config.toml
hidden_act = "swiglu"
rope_theta = 1000000.0
beta1 = 0.95
Each number is 200 + 20 x the weight over its row's rms, rounded and kept within 0 to 999. Layers, rows and columns count from 0. The size before them is the row's rms in percent of the matrix's.

# down: layer 6 MLP down (transposed), 512x192, rms 0.177, rows 505-511, columns 0-31
# gate: layer 6 MLP gate, 512x192, rms 0.18, rows 506-511, columns 0-31
# up: layer 6 MLP up, 512x192, rms 0.185, rows 506-511, columns 0-31
down505,103,227,218,157,215,201,203,168,166,178,236,190,235,188,180,195,213,200,175,220,217,189,215,166,182,195,203,223,186,190,180,184,225
gate506,102,203,189,203,189,219,229,191,200,199,172,161,212,137,206,172,201,204,195,182,209,199,195,209,138,190,203,210,165,213,203,183,203
up506,103,172,203,160,232,193,191,224,192,179,200,219,213,203,220,219,138,210,215,191,207,174,243,194,231,192,181,227,197,177,185,210,218
down506,100,221,183,199,211,230,211,218,199,216,192,178,221,165,189,185,193,191,256,220,220,196,207,179,203,205,171,203,181,211,191,175,181
gate507,101,227,197,233,212,191,217,191,177,203,207,187,209,201,223,202,179,173,210,188,190,223,207,193,227,195,211,213,187,224,195,200,212
up507,103,228,220,206,182,177,175,202,168,225,205,160,196,211,203,205,182,180,203,197,208,200,228,199,221,174,166,210,198,201,156,184,191
down507,102,203,206,211,206,182,204,203,200,210,215,196,203,209,203,206,213,187,163,187,205,181,219,206,232,203,207,236,197,224,209,170,204
gate508,104,178,214,225,197,207,213,186,181,253,205,207,209,186,215,209,209,181,187,180,197,207,230,187,202,200,188,218,238,210,234,199,221
up508,102,232,169,211,161,182,202,205,206,186,193,187,213,158,167,208,200,208,202,209,206,218,228,205,217,220,207,168,208,193,211,195,187
down508,100,221,194,207,180,208,213,190,199,164,177,221,204,202,197,190,226,219,239,176,220,211,188,160,203,196,205,248,186,208,201,230,236
gate509,101,195,212,248,203,208,201,182,210,218,205,159,174,172,191,218,217,226,220,228,160,198,218,170,240,204,204,196,203,203,183,193,178
up509,106,218,206,217,188,159,203,181,241,189,204,142,191,212,198,210,225,206,203,208,151,214,205,198,181,172,193,219,221,178,170,215,211
down509,101,207,178,192,208,194,193,225,221,194,225,187,197,228,198,215,192,173,192,207,203,190,222,193,179,213,173,255,191,185,164,207,184
gate510,098,193,220,225,155,170,218,205,191,199,194,183,205,181,210,210,223,198,188,206,252,228,178,203,210,182,164,184,219,189,194,209,236
up510,096,209,175,203,178,193,218,224,202,163,201,200,166,193,206,219,221,175,231,203,214,180,248,214,204,169,169,245,198,183,175,183,227
down510,095,201,220,173,177,215,196,196,190,207,219,202,205,191,184,198,219,186,205,205,207,203,218,226,200,176,191,183,217,196,238,194,149
gate511,112,200,197,212,208,235,183,223,185,189,201,215,203,199,201,206,177,208,190,217,209,208,195,200,207,241,208,200,221,194,180,225,192
up511,114,192,178,169,152,221,230,178,240,211,181,172,189,214,202,195,210,200,192,191,194,212,209,227,165,207,166,210,183,203,231,186,208
down511,105,199,210,216,183,164,189,211,187,198,196,190,171,235,173,180,199,185,184,204,225,181,211,211,194,194,194,194,193,182,200,182,230